Weights of a small transformer language model: width 160, no biases in attention or MLP.
Each number is 50 + 12 x the weight over its row's rms, rounded and kept within 0 to 99. Layers, rows and columns count from 0. The size before them is the row's rms in percent of the matrix's.

# v: layer 4 attention value, 128x160, rms 0.0457, rows 60-63, columns 0-79
# o: layer 4 attention output (transposed), 128x160, rms 0.0563, rows 60-63, columns 0-79
# q: layer 4 attention query, 128x160, rms 0.0456, rows 64-79, columns 0-79
# k: layer 4 attention key, 128x160, rms 0.0455, rows 64-79, columns 0-79
v60 112:60 23 29 37 55 43 64 69 51 52 56 69 54 30 53 51 30 56 58 55 45 61 57 69 40 53 58 44 40 41 46 60 69 55 56 60 53 52 60 58 58 44 50 30 42 42 48 37 56 46 55 44 50 56 61 57 48 55 42 49 52 28 28 49 52 50 39 50 59 55 47 64 46 36 23 30 42 63 54 38
o60 101:48 27 43 56 40 38 47 57 54 58 54 59 66 46 38 65 42 51 62 51 27 55 52 71 68 66 45 51 29 56 51 35 42 53 16 43 55 44 51 68 68 65 50 28 36 66 55 44 55 57 46 42 35 60 45 42 44 39 50 47 55 39 22 46 52 52 51 64 41 42 72 60 44 75 67 34 37 42 33 49
v61 112:73 66 29 50 62 46 59 58 52 66 55 38 56 51 54 66 46 63 58 61 54 46 58 47 59 65 46 53 41 51 36 76 69 69 40 51 44 48 39 63 45 51 64 49 47 46 33 61 43 58 52 63 48 45 52 66 41 43 43 40 45 47 39 51 72 27 49 48 33 60 45 56 63 54 79 58 47 61 54 23
o61 103:57 50 40 44 59 45 63 39 49 69 36 39 46 51 58 53 57 67 70 56 42 43 42 67 21 60 59 59 47 36 66 68 65 42 56 45 41 63 38 58 50 38 30 44 49 55 54 72 25 45 52 37 64 61 43 29 69 44 50 49 29 61 37 58 46 60 44 31 67 60 55 58 30 35 49 59 51 57 36 51
v62 098:58 44 71 58 63 30 50 42 52 53 65 64 39 60 48 61 52 60 57 48 46 55 40 55 55 50 37 52 57 58 61 41 34 51 49 54 42 48 42 52 64 79 28 45 33 40 34 39 73 56 45 65 59 51 56 44 43 42 58 60 48 35 54 61 37 63 44 51 39 32 58 64 43 52 58 46 69 52 55 60
o62 085:35 62 72 39 36 52 60 60 65 79 58 61 50 31 69 61 62 42 51 44 53 48 49 53 45 54 36 48 50 50 52 62 49 63 57 60 44 64 42 62 68 61 40 51 56 36 67 66 48 47 43 69 49 45 48 34 43 46 36 52 30 39 52 35 28 44 41 58 49 47 74 51 72 30 74 47 79 36 57 42
v63 099:33 46 76 47 52 50 68 46 65 44 42 49 65 37 60 66 58 29 51 32 52 50 63 37 72 55 48 49 62 18 43 46 46 34 52 39 38 43 45 48 74 39 46 67 58 62 69 43 35 57 35 54 52 49 49 43 49 39 56 57 67 47 60 46 58 45 47 42 41 30 61 78 52 51 52 22 52 57 63 57
o63 092:29 44 27 30 57 56 53 46 48 46 39 50 61 38 59 61 29 52 46 25 53 53 51 44 49 33 38 56 22 43 45 74 47 38 58 42 34 61 65 46 47 38 62 57 43 55 37 22 55 63 60 47 70 41 47 57 49 69 60 49 42 47 65 43 49 47 53 55 51 34 41 56 49 27 73 59 48 65 50 61
q64 083:48 49 48 41 57 60 47 50 44 53 23 44 67 55 51 48 39 29 44 46 70 53 49 60 33 45 50 41 61 48 46 27 40 51 57 31 67 28 46 44 60 72 36 42 30 78 40 44 52 70 57 56 51 25 60 53 39 62 65 30 49 31 48 47 38 50 45 41 46 52 76 68 71 52 40 34 59 27 39 57
k64 075:59 42 56 52 48 52 65 53 59 57 62 49 42 38 57 40 59 64 43 74 41 44 35 40 40 44 72 46 38 62 65 49 44 47 43 28 36 35 44 46 44 25 33 35 54 33 49 64 56 43 42 74 56 52 26 65 47 55 37 77 59 45 40 67 64 56 59 45 67 40 67 49 61 50 43 40 68 57 56 43
q65 092:49 40 41 55 57 38 45 64 33 63 47 42 54 56 55 48 32 37 52 61 39 34 49 49 60 49 38 49 42 57 51 44 43 71 58 37 22 19 41 34 42 65 43 42 38 79 50 50 51 52 58 41 55 36 55 66 39 56 41 44 62 67 56 48 35 32 59 45 50 53 77 59 77 46 37 38 36 48 43 45
k65 100:42 51 33 29 43 68 56 50 40 34 40 43 60 58 66 55 49 55 36 64 35 59 35 40 27 56 46 59 51 52 48 53 55 35 58 60 84 59 40 40 35 53 59 55 45 63 58 51 53 41 62 56 55 40 67 42 52 57 74 35 34 44 52 51 54 68 62 62 49 49 50 51 52 43 36 24 55 69 61 46
q66 084:46 38 29 58 63 78 39 45 55 54 52 36 44 43 62 49 50 48 55 38 45 54 43 39 63 47 28 45 66 40 38 60 48 45 43 64 36 51 43 54 67 65 45 51 46 53 47 43 62 49 26 33 49 43 57 38 37 45 68 57 70 48 50 59 58 60 43 62 51 70 40 39 71 40 44 52 87 73 64 55
k66 096:58 45 47 31 48 39 47 51 39 58 38 45 57 57 47 38 54 69 61 50 50 62 40 58 40 56 46 40 26 64 67 26 38 56 33 33 47 48 30 52 32 08 60 48 50 65 48 46 47 51 40 55 26 20 53 64 37 35 53 49 54 51 53 46 60 55 54 46 41 55 56 43 51 31 52 51 49 51 47 57
q67 103:42 65 57 34 51 33 37 54 27 66 58 43 60 49 58 48 62 42 51 47 61 44 32 61 69 34 59 16 52 36 52 68 36 40 61 36 46 47 54 46 39 72 42 60 39 54 59 48 45 64 52 42 47 70 45 64 60 54 71 34 58 39 60 79 25 54 41 51 39 50 51 61 71 50 46 47 31 62 48 57
k67 090:59 51 50 41 30 34 61 46 61 18 62 61 44 48 48 71 42 44 35 65 56 26 33 58 66 64 51 70 50 65 44 47 65 28 52 61 34 41 47 44 56 42 57 27 70 46 42 44 68 49 57 53 61 57 38 46 68 73 49 41 53 56 53 46 39 35 51 46 71 63 43 61 40 56 44 56 43 48 52 60
q68 083:48 51 64 50 61 58 64 47 71 38 38 54 62 52 64 56 59 57 53 44 61 48 44 64 69 47 53 64 32 44 46 36 51 05 48 57 53 33 50 48 34 60 35 57 33 57 43 63 63 48 26 80 71 54 56 35 56 44 46 65 53 47 54 54 50 43 51 53 59 66 42 53 49 56 66 40 38 74 47 74
k68 086:40 58 44 48 45 52 37 57 47 54 34 41 65 50 50 21 57 34 60 50 48 60 58 55 31 37 53 59 63 64 53 60 48 62 32 48 69 75 51 67 54 31 47 64 36 33 75 26 39 46 43 47 38 46 49 39 45 53 55 38 65 45 57 56 52 50 48 57 60 70 60 54 54 51 51 43 47 29 58 31
q69 094:65 62 57 50 59 57 40 56 44 42 53 55 30 27 63 77 53 52 39 49 39 54 58 52 51 68 30 56 53 50 51 48 26 51 76 33 56 31 55 47 43 64 50 54 51 65 35 45 52 36 76 46 71 36 65 57 25 45 42 28 55 48 43 37 40 39 59 43 44 42 47 61 71 54 21 41 47 46 52 44
k69 097:40 45 65 57 58 34 44 59 50 60 69 48 46 85 26 62 58 43 35 30 60 53 55 46 38 52 41 47 50 59 45 48 72 48 44 52 46 64 54 67 43 64 60 53 51 77 73 35 59 58 43 46 44 55 51 61 41 28 47 53 59 66 47 60 27 51 46 42 50 49 39 40 36 46 69 79 34 58 70 47
q70 090:52 64 47 52 62 46 44 65 40 41 55 46 57 74 38 38 43 36 52 58 63 39 57 73 56 46 58 21 55 39 57 60 43 61 46 41 53 59 46 45 57 18 56 54 55 47 32 50 35 51 67 62 61 47 30 65 43 56 37 72 42 49 46 59 45 45 68 29 36 52 42 57 47 66 58 34 33 44 22 47
k70 102:65 63 37 50 42 29 34 67 50 65 61 58 39 29 40 55 58 44 52 40 42 47 40 45 68 57 31 50 54 32 50 43 38 41 72 42 71 48 43 46 57 50 45 46 46 44 71 53 44 50 62 40 47 66 46 41 42 36 48 37 64 32 65 49 47 68 48 61 60 65 31 56 58 60 44 67 58 52 52 70
q71 098:34 62 58 66 41 65 47 73 37 47 27 43 60 53 54 52 57 35 50 27 79 33 58 60 41 71 51 34 73 77 29 34 52 57 60 46 45 45 54 33 48 54 64 60 37 32 41 48 74 52 58 64 61 45 56 57 33 62 12 68 70 54 36 44 42 43 45 36 44 50 47 33 33 57 35 39 50 38 50 43
k71 102:41 43 32 42 45 31 63 48 60 58 61 37 53 55 62 59 49 66 37 81 48 49 48 69 84 51 59 52 45 49 35 49 56 34 38 47 38 38 57 72 51 57 46 43 50 38 61 36 36 58 64 59 56 51 44 50 58 54 37 55 51 49 61 62 59 40 40 40 56 46 55 59 35 58 56 51 40 64 46 60
q72 091:46 63 50 49 62 48 55 33 47 53 45 40 43 39 49 33 65 55 68 57 51 63 39 51 45 46 47 63 55 58 68 67 64 28 55 72 74 71 52 69 74 37 37 43 56 26 66 49 42 37 33 64 52 33 44 43 74 47 50 60 38 26 35 37 46 65 42 61 67 63 40 39 38 54 62 43 64 72 52 63
k72 100:57 60 30 62 38 70 60 47 49 50 37 49 29 36 45 42 45 52 59 58 53 40 52 49 51 42 45 42 67 43 69 52 37 60 63 53 53 58 66 63 62 44 39 36 22 36 38 43 44 40 62 47 37 43 36 17 63 64 63 62 39 58 63 67 52 38 65 61 35 52 51 59 62 61 33 34 51 40 35 47
q73 089:30 32 47 47 57 37 53 27 51 62 29 45 53 57 45 39 46 53 34 35 47 59 48 66 08 63 70 43 48 60 54 44 44 42 43 46 54 59 51 49 60 34 37 57 28 34 42 60 52 41 46 60 29 41 55 57 58 52 36 56 41 59 54 53 52 68 52 68 44 44 68 42 41 52 70 50 65 30 66 47
k73 095:56 67 38 42 64 24 67 39 74 44 64 57 59 37 66 49 45 49 60 46 34 35 63 62 70 35 48 48 65 38 50 46 56 58 48 54 34 33 63 53 49 56 56 48 46 59 55 64 59 45 42 35 55 49 25 33 58 52 35 59 41 37 39 22 47 36 32 66 62 45 27 66 59 45 62 60 69 35 42 62
q74 097:61 40 33 33 52 65 62 71 41 55 41 73 52 62 70 57 52 44 53 58 41 42 73 58 50 41 49 53 42 44 52 40 46 29 78 46 43 38 56 39 58 49 44 42 61 68 37 34 41 40 54 21 84 39 64 46 54 64 53 41 44 28 41 51 50 57 62 42 49 41 56 46 64 56 53 40 50 69 14 61
k74 105:47 34 60 64 66 35 39 56 56 43 70 44 66 30 77 52 67 55 33 34 46 57 39 63 40 46 35 32 65 47 40 67 36 58 47 48 40 52 58 47 59 62 42 58 46 43 56 36 51 72 35 42 36 43 41 37 33 57 62 57 49 70 38 30 55 64 52 60 52 39 53 47 70 56 53 56 27 57 65 47
q75 100:51 70 33 43 35 38 45 52 59 53 49 50 33 60 42 55 74 67 40 43 64 55 55 50 51 45 69 50 44 59 44 55 54 31 56 61 54 52 74 51 47 54 57 49 52 33 56 49 47 54 20 61 40 64 44 30 53 59 41 52 53 22 36 73 67 45 54 56 45 57 15 25 43 53 48 49 55 82 61 43
k75 107:53 54 35 54 47 76 48 49 50 45 56 58 62 53 62 41 67 63 50 38 24 35 52 62 42 52 51 74 49 32 56 61 52 54 46 49 69 39 67 46 62 47 47 56 38 58 49 56 39 34 49 64 47 64 55 50 60 38 50 28 24 33 65 38 52 52 37 22 47 54 44 48 36 59 52 36 31 38 50 56
q76 105:62 71 57 59 59 39 34 33 62 31 40 53 42 75 45 56 63 46 62 53 57 41 49 52 67 64 36 39 41 27 50 68 43 48 45 43 43 36 59 55 38 69 49 58 52 60 72 52 56 29 23 45 48 57 39 54 82 56 56 54 64 38 27 36 34 36 34 40 48 47 52 51 41 49 52 47 58 50 56 38
k76 107:50 63 42 66 39 41 34 44 56 59 38 55 54 57 43 48 49 35 49 37 37 55 54 77 40 42 48 55 51 71 43 72 50 62 38 54 72 49 46 37 39 58 34 31 46 51 59 58 57 36 69 24 60 57 44 48 63 59 54 58 54 42 44 43 49 50 23 59 70 43 25 74 39 55 39 57 47 32 53 35
q77 102:65 37 38 40 64 44 47 65 48 74 54 56 34 49 74 34 38 45 42 42 40 25 38 46 57 32 33 73 64 25 59 60 57 37 59 55 59 57 39 58 56 49 36 63 72 35 67 42 57 55 66 40 56 47 58 40 42 54 84 58 51 45 55 62 45 52 61 56 49 66 50 47 54 54 46 55 65 50 55 70
k77 101:43 58 46 49 36 41 57 39 59 50 27 72 57 58 54 36 48 52 55 43 66 59 57 57 52 63 57 37 53 53 50 30 49 50 74 61 57 62 57 41 53 65 76 63 55 30 45 44 55 46 62 46 34 55 55 40 54 50 39 46 53 53 60 35 67 40 43 56 68 55 54 37 49 22 48 49 61 50 69 53
q78 086:40 39 62 53 56 63 63 53 46 42 33 53 28 56 36 48 57 60 65 35 52 49 37 40 63 52 45 42 60 47 42 68 33 44 43 50 44 73 53 48 43 51 63 41 66 45 52 54 63 39 71 33 69 70 41 58 43 39 38 60 30 54 30 56 35 42 77 42 53 68 86 61 32 41 67 50 68 63 46 29
k78 098:45 44 47 54 53 39 21 52 56 58 64 54 33 61 49 45 71 46 42 34 42 49 56 66 41 59 47 53 33 70 40 54 69 52 54 71 37 52 64 61 46 79 47 54 45 68 49 50 53 49 43 60 72 40 42 39 25 54 34 49 33 22 52 45 49 31 39 41 49 53 43 53 41 34 61 68 47 37 47 55
q79 104:47 32 38 41 50 50 49 68 70 50 49 35 79 48 41 52 61 39 52 33 52 35 62 67 52 44 47 49 55 49 39 64 48 50 48 45 45 39 47 35 31 62 49 50 47 56 47 48 57 54 16 49 48 77 58 60 41 84 46 43 85 61 42 57 32 56 37 50 42 24 48 65 76 46 32 44 34 78 43 32
k79 096:52 44 50 24 69 44 57 69 33 47 57 36 33 67 37 49 55 68 38 27 66 56 56 51 45 62 36 57 47 51 24 53 64 55 55 59 24 55 54 34 40 66 60 52 66 47 51 57 49 47 51 37 50 48 49 62 41 46 11 47 40 33 54 60 33 61 67 55 53 52 56 41 51 30 52 43 54 52 48 38